config = dict(
    n_layer=13,
    d_model=64,
    n_head=2,
    n_kv_head=2,
    head_dim=32,
    d_mlp=192,
    vocab_size=5470,
    activation='swiglu',
    norm='layernorm',
    norm_place='pre',
    norm_eps=1e-06,
    positions='rope',
    rope_base=613000.0,
    rope_fraction=1.0,
    qk_norm=False,
    attn_scale=0.177,
    bias='none',
    tie_embeddings=False,
    parallel_block=False,
    extras=['some layers without attention', 'attention sinks', 'value residuals'],
    init='uniform',
    init_std_qkv=0.0472,
    init_std_o=0.0472,
    init_std_up=0.0472,
    init_std_down=0.0,
    optimizer='adamw',
    lr=0.00454,
    beta1=0.9,
    beta2=0.99,
    weight_decay=0.029,
    lr_head=0.0122,
    grad_clip=0.5,
    warmup_steps=586,
    schedule='wsd',
    decay_fraction=1.0,
    decay_shape='linear',
    final_lr_fraction=0.0,
    batch_tokens=16384,
    seq_len=256,
    doc_mask=True,
    train_tokens=112900000,
    steps=6891,
    dataset='wikipedia_en',
)
Each number is 500 + 25 x the weight over its row's rms, rounded and kept within 0 to 999. Layers, rows and columns count from 0. Numbers have three digits each. The size before them is the row's rms in percent of the matrix's.

# up: layer 7 MLP up, 192x64, rms 0.172, rows 92-158, columns 0-63
# down: layer 7 MLP down (transposed), 192x64, rms 0.169, rows 92-158, columns 0-63
# gate: layer 7 MLP gate, 192x64, rms 0.188, rows 93-158, columns 0-63
up92 093:480511476454486541537534479505470468465519529499489470527452485498509505489524481467490506554532477482546474525496512494505521485528489537499481513461474486487482504483524462532518539524508516
down92 094:514486503494509484496521477543484516504476470485459537462527519483497485468481533532500506425495502473496475479525505481477482459501507488523542478525520508498524537530552522464497514483512540
gate93 090:495503513530552398507490485501484477512521519494522504489480519559497516520449492482519494486513505479476509503469514480524479482503505514497468494502504521474491529525495504515442488469533524
up93 089:511485459449498526519503502453531451516481523512543454529491508509476487501481497451537474470524507505504522489488483464553517526485509491501520450494542510513498501538496514501475504500487462
down93 089:481528504466507448502503476525532492521501500483523521526454440496518497487463475509489509457528486507532508493482499542509507520527472522480504485499513587500463500518483483528517472521504491
gate94 098:502491448517525495488458480467549487466512502569499502483507498539485465491508520520532537541515519545511517512504505489509440505501484475453487511537501516474515493519498512488473485474517512
up94 096:468510493505516490501503477487487448498544519491546493496483501518441506503515473488508491490563500479531489501552481539524497500521488504525490514483442506494503541500462518499509441469530486
down94 101:516540538513487495511490512524476494527470497482463512547455517495555490483498512485470505467516525490494514476467458484485511496509454520542504501538461551525495505464520497472524464528509500
gate95 090:477516476488531483540494532472516482488492511531496508507531527512481476474539504528508499523512511473504536461491513534437481472504530481482526521515521468464456490492470477518539462512521545
up95 096:498475511524478503507482498482543472450537531537499461466497504476537520545513489516502555552492461522533458468478495475473524503506478497507510489490507504510553525519486510503485504486475472
down95 097:491470462506510509529495500502543502487490509478462475494492476544541484514483510496484502479565569476526469529482507512461497475515515479504487526551546480530469494479502509490488513467493481
gate96 104:494460496481522501502499500497512521489507478514562461480509489491492488489534543463495530525514442485523484520479513523509450451510511469530525477520545486462486485506480559501478510502487500
up96 109:500532508504474458546535473544499501520515509513438498505476551520510445479516464503501527499487513537512516497479486510453521522511503480493448492526519497472482514466519516504471491517463514
down96 111:472523474486530481476493507473531519482500537508551495495472480492490491520529460497504536494503518515501508473507527466512508469533492491512458475506488444486469534561542458507493532473518522
gate97 100:471489492483524476470507494484495517473541532515514514460467499523524516511494480563539493501535472421507496463470531511471472505510512521500462504532521494470501514492528527486455496498512494
up97 091:489515494496492548539555524499516479502499489495500479459494476471472460524526497462491492541514504531516536511499469456485478487500483487531500517472512480502499477491486473576535506542475499
down97 093:448496488486504454477514507504442477519503502490509491487468538496547503475488480508512533530515539492487513521480482511499449496557482518534508480526565505499520504453498505527506492523491474
gate98 100:444456520485495499524475495528536498507550502551437500501484488511494542494502510486511468494499505497493500488477522491477503466476476529500531490511485469479521489479525495534536501532501428
up98 096:442513563518507471516472533564485449514509510528454522501521505501482525493543494483515479452480503497488508523495530524486495473471507486491527524466520484492486486479529508516509510471525485
down98 096:524520469502516490481529475481495504487515507492499498522511445467469478518483528530552525512506484487501522501524455469515528525569511487470537469549475472502513505498477524464471493518471511
gate99 107:551488467499498484531488490518515485468465514496515542488500481502455532480489524522505463510534542505535462472486513493514450489528576509511471520497513484502501491518483487524473524481516537
up99 105:476524494508498526490506508519504496474491555523510476471463561511504497514504504481493529472497465484491433468472472501507521521510495494518511517486480543471507520536494461460543516523554506
down99 105:513488491481519471502549507491503519522445474482446478456502474517523514463504531516494523488510524461506482518545543496502503501514478520460519468489542572508471520517487477503503504499505491
gate100 117:489520486510485538498478508515485455414508485502526462506509487503511521506531504500472507493535485494533442480485508503540469489512514478500496457542503508528540511525480542511509492513546483
up100 101:491506521521506498504479512523487431530525494543509506476496485495485524507481502456483518489479521508534509478481477505510518501524501486480522504481447510552540497471536535527456519458468546
down100 100:485477476488491477463506467537492523573469467496482502499494534486518512497487508487513513493463493511473487516520520462503513533538517535505503482471585493493498498485469483517487528484507548
gate101 092:512531486536514489479490503486460489487522554533493491501486526524518452509526489514478421526525504476510477487506495547496493483565518519541473509507483492485478459517513517534500495484489486
up101 092:464466465508522522550478516475523468512502438497498491486497483492454512500504474494506553511496496515502537505485526501523475482484511518503544481539542481473520530447509495504525482545478499
down101 093:500518493502513526482513500519523497492525483520486476460517454498458503493533506490496509532530525487524495471481488463513489468498481517532480490506587447484513541491497538540463500500490461
gate102 093:513490483540530504484503516508476439474489506486501474526550472501475512496475515498490474528487456495532495503524500529508492461489529493490554489497499490561446524494450521491487534484468493
up102 100:497487519493503502534495540470488485519492493520471472468473539505507510529512541466477532499479537487517509502531504482500524499497506518504538520490525491505499512437452460491475541471533565
down102 101:498487502523502486472471503486496448517470508515507514539513515501472466515469541539527497493500496513540514548496481524492479464497494488531481521492572481491479498489487461505498512551496436
gate103 133:500511478465490506535563494485480503489514502541536474497444535502507450503512472493511497514476511505524518514475534496526486479555524448502536486522529476487480492500487490532449483500517500
up103 115:530449477486496536482458490525519517500502475465519547505467517475482472499479478503492553535447509489534467478499519497490516528551562501500526473505493516522479497472505511476479497500488502
down103 113:538500485477481517509417483490549550490522480500535516499533506496480485518499498493466536502515486455514477515534475482518485557508526494487521501456503479484461484497502488470519530489513511
gate104 108:493541512545526499456537518515512523483466503478477501466515505538449510537487532478466475500525510545511452481524481533478484486500496490512457472502501487497478506513460520526527534486495468
up104 104:497520502503471504505509491451492529523503472477477538456517505539469536548491489466493523465530505524509499480497498506488505493483522466482482505522523454510518431507449533496532529524522498
down104 099:489524517499441465475519510459508521489487516496488510457524491561526524524509499484500510490496512511507493492544512452499486445469516522527493519496463520537501487477456476489534553496497486
gate105 092:494509458529483495508491526492537482523511452495494515468498497453574508445512464506506542536508496527515512513520514471509480513513529531529498539520498448521508498507467478499491476499484474
up105 093:489507512527457522495561509526485492547490548500522495501493437531478505446491493546485514522478497466487515467478501491483516494482483482510515497504514480506520472520473547522544517507533474
down105 094:487517518513470495488459469536497503479524474479462464517511528504472488513525498521517502439479483495489489504507543505522495511527501473452497507523495558468524549492507546493539464529506480
gate106 091:496517493540538482487555470511465548509483518510518495481470484479463549472533517470462482499451505469504502523527517504492487537466492504551484504485495488486457507512499529485497495540473487
up106 096:498534479491509519499545516435511522485516470479502515458482515487539489500509520498519505527511470509542505512507514505499495493532503542450503503513552435523489463485504455487503453507515516
down106 098:494506520514536472457526469548458505505519487488467481505505503508462529441520490474455510513457551482486504505517550488514476526488498540532498508474478487532491502515513496513465507542494506
gate107 095:525463510501498483517489515496496530524471495507505506502469555497506493487520512534470526471490525499528476519447514542544500485483492460531510504510490529509488480490520450458526485515424481
up107 095:501481501478493496506511498485523500505487495517486447523436503488508535482515488529504550520476479475516511505516502513508532482566500512552495561506482483482455500508507542444504475497494473
down107 090:505528439508509524479479506528480508502472494513539528495513519509471502546485526455483451490494511498484517540464468536530513530503506525460460513477475517549501495482446497525510492498494488
gate108 093:517509508547481448517499493512548542486491505482461495483476540526493533521501526466462476514467510452556499499495485536469500513450510479510507528532496477465497484513495501505523482512491535
up108 096:501552489510486526503500471503497560496475485494500489522498508481468542559487545511510511500489485474468519515513509505522530490484506550508513450549513512504487479440509554476494491481496494
down108 097:497474485491482499512481478540513501532470523549521498497500455497487523473443464508546495508525492491507486462473490482463547537525512516519492511533449551495488504501477465522497512524499530
gate109 090:486516471511514497513473494476467497475503469480524481511524523510519485526471479559526525520526498487515493517503543468512478456544540487456507503536542516524493467493506473462509512522513446
up109 099:534413473505521526524485522505454496514517517527534459486552487505519480488498501506467491506510501489510492480514508547466498502501507500516519460515473458531516498497495466507541466518501535
down109 102:523468518525440491500496492469520481504474469529521476514488492495531488459527520526464497498511478496501520510503482489537514565478452460508516533513515525486521488450508521518500518552478519
gate110 099:509495510486522500507486514525523477489514442506508433472475517521528463503532478507502519471471507524515515458497564509481520425487513510492516462527487504479521488485489479509522519534485511
up110 103:500455532497497550491476515467515478463497499474479496462520527490519528534547485504484517499508484523509485528529516489474559515553505496470516486525513464466503475519512496493546499522472459
down110 103:536487502477480504513536491518475509469457512442546469543482537530502479485494513469475537487504476511510504489496472537525484468471481515504541531479507543550484529499486486493489475515522488
gate111 110:454534524544521465471503495519487528543490488508472530482493523527464541500485543436494483479486507534501510498497509479526493461487527513489482499507490490517512504457550479520478535470522513
up111 103:485490577514486490481490482533483498538485495486522461509482517529497557498480505504455485522479520494497515488518512484505542520465511468511554500477459524503525493467489473490519529507485549
down111 103:524488544456468529502481509475487489518466480475521480489494512484527469496515478516510531536519426463493548519491521513496526485511492480502474496526557540518513527527494476480503496511488459
gate112 098:495503470492510484495548522475456563488517523524510442492487464504530497491525434480507501511483490467505500511513507489459494483503489480536516504525539450497479508483488504509499501560510473
up112 104:496444473525492470508513497467497477497506458504466551483493512525546481495490533538513463522531472504455494534517484498489510485506495516475552509483502514550527489472501465514546482503478494
down112 103:539474490520477495505477495485520459484519455547470541481516489527565536491505513481470447476532473518498502496474519506460467534497502516467512510481512510520521489484512473534519487528481518
gate113 098:468503473489446527542526521462502514493476488499538494446506513550494485503518496491534522499542503500527512490474509483507484505494451517525478514526552458481491525495554506474494460506498488
up113 093:513507467491509528536527476478475497531501532516437493478511537519467533476545471492500470503491530475536498473468501523540506503498517527525500511463493456519469526497487489496445501461500495
down113 095:526476490528485478527518467508456477520512537524464496484517541510478487493499535493476476533519508506501495515502462478524476515510494554553462495446497534490486503500449515526529487458511507
gate114 114:484510496476502515483531530472510477492498543508525463524484462522483467492519475551520476487530500471524508490457505521466463489519495516514489481497513438500523487479506501573485527539524505
up114 101:511497458512508479479433464500472495454522511543476487503502470505517539524470478478510514504536532527543491511473511492531501475513503507444546495530497509514521504485505481500488453481511537
down114 100:534492498512473476499466513487444516501474510537507473513489555529476480559502523491478512527500469473517511518493438510526498503466493517505493556489520492452500505507518521492510459480527481
gate115 103:492490541525478502480475491560491488482516471498488490494503454530508511518504490546484461537481534443520487468503533546516496521463459463510519487497507487480498517494487465512522486506457532
up115 096:465492471485486494523513483529506502510537531490487463492449483484482512494542476494475444494513536489515506503503486490472567494520446510550449528508507523519498504490498506524467505473529483
down115 097:495485517461520494451506511456499515506537498507518513526554480540481505480528549508534539499484478526498515511477477493508445488498498500443504475517500437469494493528496525507493487537508512
gate116 090:507492511441504480516488525545492527500505417507519512482514517469477476540529515498542483495471500514488503486544485514498501505546534483493512456481515480543529469484477495529493519495485480
up116 100:526469518494464536542466502513503480497543477474491523543530492522524516464519472495486530533520510502487478549489515503518481528512461510466434473525455503507516505502506501480493484488451494
down116 099:510482490529534510486525495474512482498491558524526498509479444537469531446482444484493512524512504501507503513467499520503459502483439483544482512516528461533491534516505494516512489482499501
gate117 128:467522470477492487464505522530492491496514466529532472477441509466505512491506505486530538529491493467512502503466555494514444476515524517516519472563511521516517472485491520475501466515509480
up117 101:511515512505520474517461543568480470488494470485488503532461451502481514457490477520516474508500499483521515538470511499494500512472484460552449494460509508502509495488526497464518490536510526
down117 098:478524532523505477519487523531477496528497521505452516499504467513523488472466474494491475486502518507517514479527532485506533495473503570480428469469503521522506528492517448518506515513458505
gate118 095:488473480490500506486502506495487536502514478500471512464481548526486475529510483538494482521534483480546503514511503521472497473518534500584446492516494466487515503511465513501533447510476522
up118 095:507472506481479539486511481504518491489467526470481520540483509523487525524495502445505429464481476459490524539464488505466531522480465515513497509492481516540503524513493477518540540485492523
down118 094:467453485486527572518536481536476536528486506501484502500483512551478532538480499478491483479495496488474491504502534510499529505479487464489470503474455513501494528476478472512539523491511548
gate119 102:507493520517480469480523495498503524503527522470474506501494555506477530503468518478450472450507493509530489503505509531507547465527497477489549477510493512496472502488450490507553522438487506
up119 098:551494506499470497529467525493488513489525521488481498494565520561536503480505516478473480480528472490507495488529451488498523471546453514493515475460510498498492481489508460535542512508515496
down119 098:498510534527476499473518497482461515498530497535517500561498539509518486501487497488484525495482514465492485541521468497475515463523496485494504556500419497530470467473508538494508507467495477
gate120 104:510478467482521465489461492492499475498510512510489520507473523498499472511553475476524484553530481480563500517484498479517497483506575492526510526502525488509526460478500503544485459519467507
up120 098:515479523473479511453510478534491493511491507483550508520478517497502511468486497481510477487509450497492476517509482455540518514478525466515523524490466544568504477483519536511473555475494507
down120 102:483496522473500522501501502519499528524461525490490504537478494499494543476458500541509523470475483511504476525511437516500493527447489488473498498480425535494487502485497514482536540512530537
gate121 096:483499522517492511530499507505485482477506538482482455489463496528525520488544535477468467520505518444505461469481510519519513509493478513540488493509495512457474553485477557505515492456498468
up121 099:523575470525501525457519502494526507478481492497482500480503541495472469486462473528466488495510535475528483494461538529475515510469494472545533520489508495521513488500483464543515498523469505
down121 098:494487533529542503520463537479501518473512498515486444514492500503512536522505518461486445526500456477497509491509480509548509495520501498474441480517488503453488554482491546505496518516516503
gate122 102:480517479518472495525489537530480523487519497513469487435487497539508474481504499512472498489528550484531509500526497522466481474515514487484463522531542477426516468523499463506493522524482505
up122 103:515525490530477563502510489516471467516521436530523492518489504478536448540501516546482486464482531513477490495517530507470505502495516483471526526499482491476493518489475466492554480482508484
down122 108:493461516476473513493505489524493493506468478531482509544497466522477490498532517531494483497484488505540500498511507491496500549518502504472532448506465593559488480459498499509481513508496514
gate123 101:504491540535563467526508495517548478504495481485484531470475515483571468492513508516534471531508461499518517521499505487459485496496505510506465471474505462470488533466522519507475512510480517
up123 092:486486542487543477497479482532496518483484484511477527527446497465515509507477529526451534519465487548495502491506504481482507492480504482528488527486510489484450560465484511486523470468458494
down123 091:494470521542480519467507506473451511508516520563505494527470478503491501535518498497453513522427493531499512484533455482516514480479486488483510527523481503530535466505464486536499517508500494
gate124 086:499482475496467485486506529432502527475495516491528515487527496513532532536531503472489516500491482515501501458482474497491470548535563487516467502521472454514520511502538484494549517517516487
up124 088:473495486506540505519571489482511471491531462488486522473487504507462527465480490479459481530535500520532532480537508518473487469473462525534481519500505521489485481529487494498514472558491484
down124 091:483523503500496505483538525505511459472533483521493530475519502559507483472460496491476530506472511494496507495528531513508478455518465496491516508541588483489500496481455508491482473511490462
gate125 106:517471465504505519499479532503502502474511515521466461467492546521511476522540526462517508499522505463430494487481524542478461501514498483477509455547495508532546486527513492483511525514492505
up125 106:493503463498493488472488481513488456519527494539487500517480519521471524487506510507481463469499509510494479486472465508503459527448507525492495565491472567514489549495512525493521499447507532
down125 111:500528534494453509524486436502466497509493489495514511517524454519492503514500536536491477538502510517493493497527542468529534453482508534513501498510467426474494513460493511528487487516493501
gate126 087:534495493508515490497524486484466484523468543509482520497518484541455528481517487443494475502518509479498533498505497548456542515520491502517493507458490461486530500561489507523524502495463455
up126 092:499490532482489490487493478481487473566480505516466502559542510534490574482499479495438482511509503495504560493531476503487515507478497489470503492490482514488523503541480506487504530507526478
down126 089:472515520500502485487487543506528523495491472536546501527489478454539466526496487542489509530488499519487492505489503418521490504530532474472551515523484528463501502487501496492477470475521525
gate127 096:521493446530541530527491553513496441492535460494499506505487519529507490524479480492487528523473453492450506501497505515498472469473489519442478487527505537523488502475506527495489533493506504
up127 100:470493479483538482486467537488534531521489484547483516474489467487522478504533520495463489498482497544514462543472528511485479502504499489476486509529514517487463520466478508475530546442484521
down127 095:485546483491505497496506495489493438524501522503497499523543494472495526502519482522477511541537515477467489521513502485493416487498519444505479512464530518518518451527497532507512491531479485
gate128 098:507494510520482497477464477495504519495563457475502503519467542507460526473503560515539517482486481496490498507469511508497503489527505492471531519559489484444530485447477508512523501503487509
up128 101:501511498461499482491512496505567540482493523477526500534466516481493469533476476520488474516524529478463465445483501498511535485508541495508518474501500491491488452533554482480529500502468521
down128 099:480444521483471536500515506488496501493513488482520494518560541501457464467518515479521511465514501509489498509482533520456486509490536514504471540516508519491482480463532513530458506449494540
gate129 102:508516479502523454497545524435463504480495503492501459455516541496515500503504488479517486500531498484518486482497477502505477470548489504499489508475535488494496445524499496545464533509556529
up129 105:515492449499527515500488454533510493512512497487518526480481473520461534512492513481511489535552491508534541495525508539455465514480469534477504492536479472483445504493473479504552507491492499
down129 103:493516474481491539480544501454493479508514481473481498519487476495532537491507518479513481583518476483519524525497495468481485465469481532493498548512549470494471499518488499532487472536491488
gate130 105:464513547518463476504494522477556508476513515482542489493472503487516469510528528527469482529498497489538501439480499495484495495504508522527506484517490488486552524439497512537504489534496461
up130 094:502481555482486503500471491500499522524465535485523531543495521519501503518508481473501477469475505546537523502507514501519546561471488497510487494446446529495525503490547465483499518483497511
down130 100:493517520482470488504502486508515521528479513502497481509544496503460499523500507484495488512435470527480557473469483515511568544466476500452520534494493512538482512536507482501481526474479481
gate131 109:469507451520483502497483511456506482544530521549488491498483518520466517466506564491512460534476472460500468488485561475493512513508517522485529505514483524468537487494475494493528486505488489
up131 103:467487493511498525518528475528526486503515491529506495472475473463510540495487503466488514510486498503547515491466521499501499558457483562498480490481493525507520544449468526452477503485515533
down131 102:504525509494513491497459494535515519496489489452480527488510514471513491521467445545481520456524498511464521507483502524537504471492485441495504503521532479502442511542518491497496502555501525
gate132 093:500454480513517453486480545498523517516522442446507499516516524493488468467506496525522581498516517518499519489491490528555462484530484480494486493513497488482475495515525495502494497496458482
up132 090:545473505507500528522512516448493528498499501532497486519519478512501534493544478495501477529500502500519452504508529545491523492482434486456494496453507486537459493505490489549521478533471509
down132 091:537507486492477534528509494483480505501508461538499469460530479500513531475483448490496500509513502516479507504483528493549484471524542512475492455543507519448512510502525544441479520485503504
gate133 086:508521487460479513503530514497490498471487525473480502479515522463508487550501460485514574492572498543506505498482477498535531475528504493531508496556469481482508511519499500481482498470483483
up133 094:500533492512496472480487457537474487502500581501524539488512515535518514501471495505459489473508499488516512507517468497490482481498483499470486540463475544554483507486558484488493515485524533
down133 094:480522445480518536489504499520504494541472538529467495496524462485497459492505502504500467504501503476466505521503529508500506474521516486500551507500434542468476526472514528499494479529494560
gate134 089:469475539484542506514499493525483530476504525480521488457493546534505535485438558487514471500518484468498495500487541486494499530441503515514520496473498498489508501484468523498519529481550490
up134 093:524454481477521481509460530522544520539505500517530500524506495460527490516517479502443505510502517501499496484513455451504522491520482462550493472494526500509469529513488522470485518483504560
down134 092:495540476519521533475518506478523492517506461510519515524474509471477486482509481496503494469507527529474500501545447461500500509484466562466484455490511553527504469502465508548501508526498492
gate135 099:497545468477505491500534529504475500454496499473495481462464471486510520485516505516522493542549505517496481479512528480514445472510465515527534496509534453482520472492501503530541474486543522
up135 115:534471486476487517506497486496497519542484487558494493533484493495462505522505519475510530530458514534451515506493519509503518533508508510480550504475497486503468468517512475448431470525488517
down135 116:522478501509491492477509489495509499578479528490497493517496533477518492469526480438474533501479526499478493492527494501493505508470519478499554546469558493510469472529530503463480497485475523
gate136 098:502498481496488462503520465550455459500523466468515492531475487522472483480513532474519502504517506514505480476499538548487539492501499530512468513502502485486495530516503554485529476461457453
up136 105:469490527524494498459497472496498512516519470542518529465479499511470550564521531451499476526492472457485508538519519516489496501485492518465461484480494491556489519471499496526495526500479497
down136 102:507551475471503484502480461495511492508539556470496521528490502525499487486477498530470509502515524509504491463540504517483485478506520460491528481510517399520542484506510513478503509493479515
gate137 099:532461439486519487522486464474505500482538504504511520514464515516459527485515528492457493535497519541485521451516522485500466496526512514497501493489491498505459500544490515475570514490475488
up137 092:492477522506546500511512512477469497498469492508477509504510507459534467528505458516505541479491532516506442501505486505524462485503509464509542531513516540519502462517498484520466423476500519
down137 094:487509507508509513490517542511520515508490504459502464505545489495449500491522492471530482503514443496505553524453545534514535461522486495485527495508520478470462534510456491467491510515474510
gate138 104:532486488535506481495519524479462441469546485503465478485459498544516516515523450480524492497520530506507524488497533500469472444499488463487541498524530488509497485506533476496494487532499474
up138 101:526538530449512535500499476490507547558520482472490460491498474473500496456499485560494474480473493471486486509476468553537507498541512524485484490516514517501508482472489486521520526506477496
down138 099:455516523537471531509515514497461495524521456529484519451473526456527516496541490524541546486511510459507469483509467522501485521475494516494524489493476476491514468486487519542522496470522479
gate139 091:482515495491524451490482472495468483551525512488483483512537499535498506542504473509491503533495480482525539481479521514548479478508502534496459452536514457481511495477502554524456499492516511
up139 092:453480481518479479517530480504512552469505531476434484530481515554501541499497509474504524512478497515515466520520477509528508510498484522471510483481473503494517519543502537511448519486457494
down139 091:474506547500485482472500465515505503473479507423466500519511522514534499471503498502498502523519492456471481512516510495507522558498534522507511514473458578488482502534508497502516487483470522
gate140 094:516483509494519449527496471517486486539489514525536528500502521488481494554493499517449460477497494492488525469469501483490493494445520474547506540494486545497515517473502473508492470503488562
up140 096:513533484517513520514524454445524484517493514521463499552486555557473478485544480443488529522489467535466478506489506521475482496474524480477488498526517499502524500505489495495489501477489487
down140 096:477481523520498456494507497546460516453477487493542510490513429487513472520479502545516495509527506469515519479523494478495502503479484486519575507471528513501511522469540522474511482493496515
gate141 096:533485521505573531522502495525539498492519483507471489536489493500462471467570474504500458495470512467500509482508503506503489473530549503464510481504484511478508456472495460503516484525505512
up141 104:493496519528483476495454538514540485541491507510488513490511526498513464508543497515531539518503485504458521463519513482510502522522501489500490480506483501460499522446460507454516558467508548
down141 102:497490489479485463477517478509500523494504484498522472479505541575531525509432499506480468513468513548529494519519472541485479489513506509502462486493524528532479487510515500530447491499505467
gate142 084:514450523505485489488527500535514511511483506461491534495466502539497443442494481470523481536486555487492476451518525516484499522497543515468516529490508469511517503499484473484516456489482509
up142 093:472482523515502486447467521507474521507510496529508508557466509475478503503500505457501467500513499499521461510422492495493501516531499520495548503543492508503525525439537474506488478505478500
down142 090:468580483505485487488508477522521464521495443469487520539505496523476480514484534517515530520501488528501493474494529507489507501482466461510481511522497538498488505509504519462565477486484459
gate143 098:470482480463495506500513526474470495435511529537522486510506518457529507506519491507514491469477510490467506534526521452472509457524507463487524474510534493533486466492501515545507516544537490
up143 103:456439529479518529489487478495497486460486495536525502479506493488495491500533536467469490485513529471504481495506527509494503464496521478496541462530488540487501517479551504518521503568484469
down143 100:538477522506509501511498508495497504525514536496491524520499490533496450493499507480509516524498479458536504532485440525490444517466508487538509523473494551474511476508506484433506498484458533
gate144 092:498542485473536506530514458462513476516521480465519508502520508529498508486493493501480455497500488493476490503482477516529462497486522504500507521476514552511528461475486487517527434513468428
up144 096:481503526501482472529494543495533523514466480507509483471516505459522470506459491515495531529520539532528480518504509476458488538494513516460512511493526514510489486445530500491507424494481472
down144 093:490491457469510554491489510492502519489481521489445527475470513514527525555497474508500474523457471517449511546505508513529485501529493510542473527472481474480468487531505533472481502507511511
gate145 105:505495491532504478501524485454494520509514454504494486491510541485526443511500509493534499473478498469484514469508512540471486486518469490502547512494537470449494473504476537556492479543530521
up145 117:459531476523523481498485492507457493497472511515476530493549523497466521523493471492495471449488501520523476464493526504520502490503525492557505493516497493512574470487471539499512507495556500
down145 120:478543482507527482504530502501484497495500492505484528522532497513471517541481519475484503440495510485533470466461502519507525502437544517535532450512476476524538479492495518494503463478527482
gate146 108:456497486494540547492488544483554518486483479484500480451508492516543462531502523498513466491506493519499510538481482527537459463521530484486525493502501475472536478513487547502514469515517510
up146 102:517550499480485508501538509516487518522472496506534468531505467528487548492470506527500471457506500498499525442547507483500473528456478486515495505538511484483504518524508453493500502520563484
down146 098:486491467510478510475473484555497505503533531512437496494475488484522559495498497505517468469478463510513511505544506525502470471484527486471521451528514450481498471510506508517535523535513507
gate147 095:502550495498461444495496491487561510536473463502492503499507530535546476470493527553493534514493491506502446534479491511507514499515541513509462486478522495479517509493537478506483482487471508
up147 097:489544459459518541514505532488491514485527459483536511516480499502464453498482472516508500526533460533523489509526544506505477490508513490542506486477515501497519446518442504537521501488489477
down147 101:499548461484487493474500485461542505498503482485525494485525520497505509462471475557514545512488513511477481552486510473528542509534487503511452514496536492478508466496526490502501445464491520
gate148 091:519495510466468476489496470527521462515473538542499518507502520477516561527484515543477483479483524504541487504494521499472496523467486528494531539521466501454487530543512495462486458501496495
up148 097:541463522502472525529447528500541516445475510511517434502483476475511454514525507475472526510503516490515462492489515518498494514506511517509507528511506516472518506534486495463473459532503465
down148 095:478536464490507482466549517481500536525530462504533532476545512517481539478484500483489457497485491524466537504528470493500520478510497506470513471455496526515500473458488482508498555478509521
gate149 089:529495511513503551470509484521497484520520503542500478447470482496479545495516503495463501477494511509452461544496511519517485531502448486481521496531480519482507517421517485509520515525514515
up149 095:472474510496507523487521537475500484486509543462538485526482500490486499517480476504511504476501498469478523430479492512444514472511504504461525533461502520540447550501483494474509521524479489
down149 095:527492484511452460519486513484502517498487486505489535457512529510441505534516480500509492530500507522492494558500486493521506515483526474533465497487501523441500462528489508504517433478540517
gate150 100:497527472525515485469493538507535497492505488514519480506496531492436517483500503476492465536475474505511478482527595508470478483497513515542514470537486495451490518498503536488502511489485510
up150 092:469517499541506471478517479476512497472527505513484455495489485505519525504513524470495509554523491491519471490501476495503502474538537482502506502492564443484535454506478530537526485536467475
down150 099:461499440495567477488513531490491544520506474505503500507457486530472469488501557488488511501468522486521495466528507482477500513512531524554485531502489519481501525457465508522507498477506508
gate151 117:470540483497498525520529521477540520505535467480530458475469480499532493451493518484476494500485476511506486531528535506498499438482503517479474521535524450486512523489504460503466497527531480
up151 126:503514459497483450527502465536468496513518503515537508490488503490478516453530499460452491492461499489513560509520483524519503456508518539528492529496488517476497499443537513515482522468500514
down151 124:511522517517546462478502489491510492504551451577472498481512507471470518517524518503515475495501508477496510492480502441531509515556467472517503497461489471515502523490517493486477514474494541
gate152 096:555506477513469502524466477490495470473505466560464523484461495521512489489556501496515496528552499511479503494525501535528509510514490513444496491525506469508537503510476477515514501479446493
up152 095:508491523490523464477523514502484520440528518515535527474494493526500491423476509480485470561483470487502486502492496488472474485500507517518532509519556500464466494489516535516499521479531519
down152 095:512496472501479523519476490492504475497518512495449502460469503511503492538542508506498484512560501477486507549522540488496514459513511523484503504475495467524517484513491463538545521499429463
gate153 104:531490483542477512546511507491461463509511488545533513502492496511531512495531462499457483555506522491458519497466484495523495448513493489532477476496538488489495462502478513531541504479478533
up153 100:494508455493525514473472535526433490494498485458554547485484498539495496471494530533531464504530486503532516483504521498472478503466556474480525505519464502507513500491489476506478471499511514
down153 101:516499446478514469501519482472555489500495505483483502516514470466483540508452529538487498513468490541478488528479484477521462523517489539509489511537533528536491507487541518488490482534461485
gate154 093:492490471551515501487497480505561520480499475516507455485465501521452525505542496516517505535524462471523496514509509489502520469513532487472502450534526486475522465462484501551510505470510497
up154 104:495536514458494495499493492510494474498545490459527499488491521505503454458489508480478528508497526494492466455505548538440477508534531502492486499494540473479505524513468485473456503455518473
down154 108:507553482532494498506486495489551495506578525510501462519429523494467491494512528504532516537495517509475477465478513523507479475532507486507444498507511475498487473463502485500517485484501504
gate155 110:473482496494514502483470521462532493534504501528505513536513502469521509449513511486496511453484526441496475502502511495514501464487501494538510494532520453461531528511492511509457469573497491
up155 108:484506480514491514471553521469482460465539483485481495490483504495503466490539491523539481562511451483515496451512540514520449521521496514504521494490492476523474498479493513553497511467493510
down155 111:498508493505504468537496545533504521520443510529510431507467487479512526482533515508471465487517507504494475506502479505476484453503509507509488495483540548479541497507500501476507458561507480
gate156 115:505510468528492462478467466491452442550538478528495499490519519505457496480506505512502472494518491520546518504497524532456516457517483543516482513510512517517492470501479538508536498493472470
up156 102:517501548537533461527539498471480505466512523491558513477464488513535503556465449490505468480466492450516487494486454483523478512517504479482501497483527501509516508485496527508503482507521518
down156 101:482509488479500496476514499497489495502493479507480523483493530483482497485487501492497507485535472486510521512452569602487544517486471505499462469507551504502521509518516517494520480460465509
gate157 109:497560462514485526527493522511521527445513481523517518459479519489477492505509511499472485507516517494533487487506491505489507460573493474520470517510537496460487475449451489516484509488516479
up157 109:484482510473527452442484498473496487543501511487496515508496476496502537531496471508492474461435504510515500456510474499478494499520486521511493493542516504481547527532526511491440550508514504
down157 107:465482501566463469476492520482494508517494554505502469470562544478505489502508517498481509462542527482480515494502514554486512487459522498528496467522487471505478505462510509492477497476520511
gate158 100:471465465524529485422509495527513486521525468509505480489455512499476542481512523476485502537516503502521435480534517505489480509513491494492546499520515471511462514459505506500476519472473514
up158 094:531539474496551490510519514456481524481518499516525504500534511504539483485557510505471467483499512481504467504457492527496464433488519508508485480499534503442501470473505496533480488517523492
down158 100:443504505551499519492512527523492531508530516531503456484481516492492529514517516513463491560469518468491485486521517507488491494487509508483520525513507443522480516430502474489462496491456508